{
  "head_dim": 64,
  "activation": "squared_relu",
  "norm": "rmsnorm",
  "positions": "rope",
  "rope_base": 10000.0,
  "rope_fraction": 1.0,
  "init": "normal",
  "init_std_o": 0.0,
  "init_std_up": 0.0323,
  "lr_head": 0.00756,
  "schedule": "wsd",
  "decay_fraction": 0.796,
  "final_lr_fraction": 0.0,
  "seq_len": 256,
  "doc_mask": true
}
Each number is 128 + 24 x the weight over its row's rms, rounded and kept within 0 to 255. Layers, rows and columns count from 0. Numbers have three digits each. The size before them is the row's rms in percent of the matrix's.

# layer 6 MLP down (transposed), 2048x256, rms 0.189, rows 1267-1279, columns 0-255
102:166122117090140140129177097088111127099130161100103116095151093143151110138107099144132115120106063115101125127093114147128126139155149125121139124097125095145098146104075104121087145118129105134145120155092116127123136130119076108114115152122128147123112157119141128091133095113123130126098108117108119095128147189091162105100093155152139153123131134109126136143102140159105141123129159095104146118155159149122151123167111104109102119103101118107115159149127094167120131100134149077130120145150123130121075135133089113153131137141094181139119122132134141144097085095147115132131104109093133133121177175187117156116086163115156147102177151083132113148145143171118133127065088134106145141090180124131115126153151115086141079126131155134127141127161090162137106135142103
105:149129190102103130136131148129110157135102119163172139115133145173163110122081126099137164139130145165111145116129146113097099130125148155128116143164121114116159148052130156109167188086174142109131124124124127150128110146121107186138149089119163110143156112114111150124143127156141131110135169130145133130090122161137169117144095112123113101150116115132153119157126128105125152131140120127194135145106135174149156128109125140124117116124126106130109127139136132138174113157064101100142086110116107122103118143110128159101113140099109089107124135111150130099100110112138148123171105174138130091160109127099132172112107113159138147132130116166127147095151096107148120085127101128141142092130167113120099210147082127129161153140116141135136116142107120123148095104150194
103:095114096133152134092109137120116109094134111149132110125142129135144141127083133137097118126085145111123130151149129107147144158104107136122129156153151106154117136145087076100109120144099151127115088097140134146117139160135143142186169130185104134078115152111103098121135143086106131124154096137140127123146089131085102125141141155091129135133125142132093126176126143123111176081116150130100136112190120115124156134154141176164167137099148141141109135137177092143127095139147100151149138083109094186156124091108121092116121145143156117128119123120129175109101105147164130161115134117140114134139208144127131142133120145174169149140130122088122137118131139176153185133117162106188157122121120122100118121163107115101109095162164134123089132100145142140134123133148122
097:119121142112145128161113134151148107119113153105141107148136096149131128101110136139139139178148119093123153119081133144143141140096156111160151121130206111117058161080123126127152104125173123099118148137097112134129122096125188170151115124129088109111103155152113171116122120132135108145139128126134166125105126098116127106127144080140131117112118097120110133117130128122188157155146094113126120138172085156174090116116091091108141104119129103124136178157155134115111116114106129119132108139131111078102151067138136175075129120162177108097152124125160131129154127118151150124126115161103143132139144163126116117166141122148135114113151113161119148127156062136126110163087108123152142157171184132099148151130167111132165152104103134124163159101130121128131112098131152
109:099111163136135104089136122147097155108119143133088109140153138149096152151122086102135157145136127121103130142142132145110113106103136104099085122099130118095148092107169162138143155142107146117146094103083128104145129120132168162138132121163182181131176104158110127100087086090099116097149132117153130122177144179147134142122104096138144143154141128158141102144148102130121132127124129113168109166120113096101090130141098152119105141052126138120101133148119174097104126121170112087123087115141158132075137116124146165082125137100139111155093117111101130160143117134129145122189138110110172123128120108169154130126151129161119117169120146151124104091110162125150078092143095125090148101137139173151102132125149129141111140162132150104114118115167119146132139152136134
096:112119104148108152151136099132142102151118150145111129084158096163130122107134115169136102117136156134113156098139092101124141124137152134119134123124112131130080147119170136125185124145140140112118178147150122167098117119151164143094112102194116143107166138084147135120126151137112137123076123153101131136124129107110156139135136169148128184123118098125143112118120110138123116128099123109135110162101161124172115085105145132126103096153116097112143122075150138122144107142151124139100049143128095124110142110140178154122135137131151124140110113153118104119139063118125122083099119100174177171173158167134119161158086115133137136160119153102154120138108131100146179125116097151174124117106134125146164132169125148119155139129097135161147093095133117131199128128116156
092:112042129103117135162126093114176114105114119174130112150127106120166080129152122136111110174151111113122096123123130133128153123170129088104162118141150125126110149130124089147118146117106140130144084116142131048113145143114167130166114146094108133110134123091121179134106106110155111128155113122098165160101093089139159068156097133124126106141117145157133127166087180089129114149124148125118105151130153103092090136150144153100112137128129098095108162163136088128118094135107098114132120123089118117130075106120131132175128182114128169109115103159128153136117144122111125117114119068099141156123131133117114145133140129124124125091145123116122097097168177114124124151106140129114144156141096160132069146159118107144122128139160145153122106153130132104127153109142160
107:164159124094115141137163124044125126134156122140101142147141138117137096096122148101106142100093175128091119089106136141111098141149161121159143146126104112154121151114149118060094168124127152118131171114126114126108108133104117122092124133137146159140108129152125096086119074142131159139159114117081140118097142134140137128127127159167105120135112140120139110101128159141133127131107134091131119152127106109130099135113155121140118116110112128143112091126122097157149149090159119117135120180128092174107111147157139106129099126138120100139117163083099109187092131098176143063141120126160149140131141150162112146139148078144106102151135146088108142081136128149113089152094137103123086118128158075131137118123075076126132108134124119141103103145142114168113173118095101
106:125154188138122172082117106145138128147113162141124123116189081152124102146144089097178129160131171142125169157090118101119110133164164125166103098090146084129156128157103139119130122095124143157153146119128102103129166109145144148151135148122148116130106126107115102176080130111092123164088163116205105121153109146153122143111117150128119103113122138130150133106086114122133113180134159128110099153086146139117128092140139161178125096147140165158141090128110103140140104151139124113138142116153129179110125108139086078140122124133126113129123152125126125122128134103150103128134110160129133126178161093121148094100159132115128118106146133102117141123110117155125122172107134132104159165154094133129101090123089135151130157117097148120163107145191096139134160131143144
102:093111130120113173162182121112106106093182106102112160129103149171153147126128117167116188119098139117106146114123140107133114105153129129113077170133112136154147130148071128107174105182101116103101100104054124160162109118150119136090090132159130123086132100135129156140165126140127101128132148125139134128116120111128155135152154102094105141120144130131126125166149116100129123114121122116129133114110119152100135182159092118082141121105134107136105143081110138126120120136102138126104099092127151103086153150169117122106112102175117129149177090121168171126120152104128094177086093161136115129153112148131143131092125130123166149086095176152158130102115141127148106163131145128135105140121168100123144115126134126158124132132118109104174127148122122147173132123129092
107:122115110126108082145115123118094135099134146117157137159209152105153135103109135176113124144126103107142124100108145126161115129173127117112148128120131121147148140131111091113111127162134157129099134144108135122159140142143150151112162112089144170128154129152165131094145128139136176083137130128132129183133093138114167133145108158105119128151141088123092087115140090110160110124156127141115106114148141119131105118140122116163111143116088161137149124150165129133114123144127144140095113172152181174133143095119160115107119150146095113147098156138127163177147127141127129137056149117107132195059169145107114068142111111159152128149111137129147132121132135158120148113137076122158164135120140135182140149182128083146108156139181128128119134138138171114156148132133142
109:111138132110108113141120131139114136120103104132107122160129106082135160139119097137110121130127107123093091158119100152159146143126128112175118083108160121114122151149169143121121162139135122124144168176107105147158122115099103103162122115168121152127159107129127143113134118154132113136066101117085210127130132106120118131144150158112164134115104139115178085122180118124085094136137115111141142130160111108136129165096134155133155052121094121117148110146162125107091131166148134127143099127128156164113102102106131130168120129119120139146128116095152118134149148148102096099062109150162107170130118101107127143110137127147128177097117123118129155139057070122134097147168141123080161101136114100106162175120116123109107152128116139135124143139127176109104162123111119
105:118112131087140097166177117116128088134129157077150137128160139166169164135148127110139153127117140146132096138161123115106121154102127141131108143129118130114138155132101138141146143119150155102112149136121128154095075101093162055115126106110101150091149125151111142117135129141106133118139053105104176127106101099133136156143105095126129118139135155112149121097111206158104155137133117141149152113139124116181126115113118142099136129131148134151159117111131144065109096128138131101146147152115126149148139111187128084172120147145135123130139167154154063193128118165161099106107148150128138130123151147157094134083090163151121106116167117111118119145131144120152122087134094146125111126067144121141145139181133145133134129142091149143114131115130134140093129152111158
# layer 6 MLP up, 2048x256, rms 0.19, rows 1268-1280, columns 0-255
105:135134116163095153167085132112116152117107112152133129109155147179119190148117123164147099143153118073156165108152129117156117131134108102135137122112121133144121166111132169169134153140127135132122163124117144148168154115147090122108141146136140135096134120127123161107145151139115118147171149124103135126102138162087165150169097110147127134144138135084186116121118103158138175121204114091104127114130129166128101103131123113146139102137125085107159136162114121116135164147157119156151116161123160094154161125122104124097129071170126149123145106096128127136085137113132130108116114136132183094182116154104080161112105130105105085159112144118144099155141103104153174104147161168182122107137122115141138152130119143168103139138137150144109110144084158133121110124120104
107:137119117122136183154102129120152134119132140147211076108119157102116137180104155093134122147189166117130156115202141115100145136108126170094127123132121136133110102081116153137169133099103158100113115112114106128123078118113143149178123146131147144159102106110098136153157113115115130097118103165089125148102147113116128130105154118104118104123139141118147117130128203103149154086143099114111111115174092139144164133155086101123149156108091101128136135142151111104127120135101120130141124110111133111174173111126150126123165087171143177138117112126135133123089151131127086126144135118114073130112088114127128134139102149129139130178092116158123176154141180119142140107195148110108124117113137120105096143125122126121147108128132133093113133144124121137112147159130141
091:113119065123142125151143138142133135128089097089108150140082145107098170086134157129116100143170106112179130128116139153149129136137140108141153136135117121123138117092105133113098145126132165155108168122104135105127100093139110114145131126137128119112190134148093140121146111156110130111119107165125129116096132121109144132091109153159079141148106076105127142118089112139161151121101153132087133145109137150119112094124178155137135137098142098137086163122129097126078112114129082068088147124151142133134137108122147157168155151129119109101058094116065130147097146125105077125123122135128107119126108060168147153124124119146163096137125108136114107120119108134129161101122124172117150090154115083130118152129132123116119117117103151206141118129134085105136139093148104
103:145129153204121193144121147160127103118133143155135144115141143129129153150088104111132159130163119133111145089134132184124125150123138104160088143138141209074132160117157157172095124116105073144071137123118127132129170126137130160120133129142107139179130094132124154137156128152104129113172162151158128074138119145117204104120122113117122130155140131123124117129083156091128140155115126131143138121079117116132150109114098138120103149114153090130140109132126103135102144109081133115115111137121122055141129108154091131112160115152162121128129134083137121144123124093149120110125134154136135125144135167137128183116113093099142088114131130172153124138157139109120133101164113144120121096146140141143122113156149200122113143092110151124129100133143113129092150114153099
094:125123124163128146129137097168082114132136149143141158079119129139137103144098129148131123141118089139093161090160171153114142099184116127150174171143094132152134157131135111114122153156184125155065124125117131131136125087176107092103118124138106128125097110125127134169123131112095135137129134127095135155134144124139110094152120146104153116150119144143146107141119152153120155102142124163138123141155117132101151159110068138103123145122089166145142149138116136124157114133136108124163077114160106117170144138092159171106145116125129088090099114088106120163145074111108143112143100155184095100142107143163163157127148130145144148121105171127088174182150134141124145111157164096153164146146122135115172132112140144105099148123113147107092140117129128116086167096116146
096:108119155185181157154132108142160112158125147179122138100125157093118129114101123150154167129069151138128163112138122115139143165146128131120143106099101141141164153133108163137142142130197116160162138146100153150144142146139143148097115165114154097123080106149168135116118137150124135103129165148163170106115125152157129136089108085089170101121130104154125132123132156136080141132165116147159102138158116141154152109144115120117172129099150146113128154131136130097148096133093158137114121150102146127121159182075163118101166109147122122119148154088122148124138147195125122133149118120097128111137130079145144126143177141120089150117183153129146146104107096137150170105129132146150126127132153080133134115109143133130120144121090120152137148143112130109065148124152100
099:143113108138146148108149136128141110111094149108138160075164122156127127108123076113132171174158102148106140114168191091106147146168119141142169124140124133133107164126115095129136113145135122165126130134123124102146098112148140130115164152129119130098098112155143110118127139158091120146145117099143126119136164127124081169107130128147089105183130118134140066142105170161123126081145179122128124122086132121117106135100164138147126064096119096115147125114150107110124147084103134159137142126172115142169130140157123107148108129116165126149145090086090116165085096160144111106125095106131143125133174163175122150115133159124104122133135111102161154129109120137096120138161117125122151162128098131124149153096149100130181127109103123112182140103118148163115161099146087
104:097093148107115118125110105119136130137111146129062125107130128141138116110108136133130098142105098158164142139127132143159109154137191150122136175187133150132081114125142115143086131169137129122126148132103100158112131120100129109123122098119149123149132142149141169152114128156129112176159082093123148086147087109119186101110163136114123138157174139154092146115131087135145133090140127125173103103129124094136130103137132146126133137141121152134107098118086155087186120125143162093107166124110141110106135152125125126112136130145134079101162121122108090124085121100108115149132090129120138142123155137096088140098140106114105135108151121169125108166115106203177132103116149121088167116080166118118154135114152146120129152185123113105129142097153117138135111071119097
113:158114113164163097088139137158133185126161118133158102112145153119104112115107127116154104121138150147149145074129140096130094111161134159125131098148164155151135115162107135112128115121181154116077173126129116142172169127155150105147136118132152140115144128168133080096136138097113124123122108124100164168172079166136157132145159127143146114139125150136167144122142139142137134109128131089108147125116140162171144129131155151125098134099128150159138120138150164166094140126129141138116149099134126135140137114123129154103078124123145115106118131095155114137111153179098133126133096160167122162119137142118147111193130165159073167132091081126136131169145111117190103153118110134141114187120155127128112111136135176150107080119131144108105097132141095152169129175131114
100:149117130083108137095130144143152112124128121143123132136140087134106129143103184156141146160100086123117097111151124121138143099117140140117101144158136157127115119126164118128113101140108195138057143124113095131173150123158107117142128110150108137153131138084158100143090140144121109081120089093143092175135197105144167127145156157138132109122141133095102159123128114135131108087123112133124140135138168131154099106123096144130156161162106086137134122165132139153097170143127106160099188135102111149133135138124122105167123156148095137096110145098147132157118111149169147150064164158123143165096161155131135130084150148145107148145140115126091158107147134058139164096147112134109126099135119123150149157118104076125106138091153130141112114131103119097119152118129138
107:126093112119129108146121152064198151123134097143113072133133128144123173123117136134105123091116111119137120137132067143148140151103116139104114100181134145185095132119134108121138133145099141114136166148153136135119135111097112113154160154129179120113131119141128136117160121121119171150103138137138084128119149118120163108109134127075169104144173125071121155154131163147173145078117140117120120139118126145120096131100143112130141074082131118116145096107135131131140118082112123095093158074157140095091151122140134137096128117094142112129152140106097108156111141143138109156175101080109126110143123102073125175118149121116117126149104123171151119113095083126115183146161167136141132152115168140126105136131117157127115149116110099094115172101118128165129119111152138
104:145183142147135140141130194090139107101126133117178159149158127173063113135131126109121163123131143121134130165176127114153142083117097181138093098113093165142089154117125146100151104146155143138160109137165101157140127115132138102119097127137057164113095131104109108176116142084130172136124109139092135106141116161133133147180119123078130108122146147126137116108090130144138152119126137101113126156122101177127115117086114153120111135130135099144187094118157094095154115110085119115118146139162111163120124145119120138178131165137133129149110150134091101148124147115111136083132155153115132127114170136107142159119124167135134157127159109139148126129110108125148161113130150126120130128126134131124163134085115159086122130139146110096104145132046113128127150106120150
115:114125154124140082150135085100123113084090143153139126151133132194172132126115129082102099137121099096117116127130140149157146125131134139156144123105124146086120107172118093148120122119094141137152137129134108084151131152143124152114144108096134077145104134155128121114112139160099148128158168111124099119153100120130118120177098109118120133158152147113155088098133163091138157149123147120122113100157167085141176147141130139070099104162163137141132141119097091114130116113111127173178139090143140130109130145176142149092090143136146125113126135118059131138105129175112155169119128112162147155115146160116119141150101132121116127092126154151134099176103137136153070069124129079145181145133114112156147143109135094131140110133114145157150126150147089126128131091101131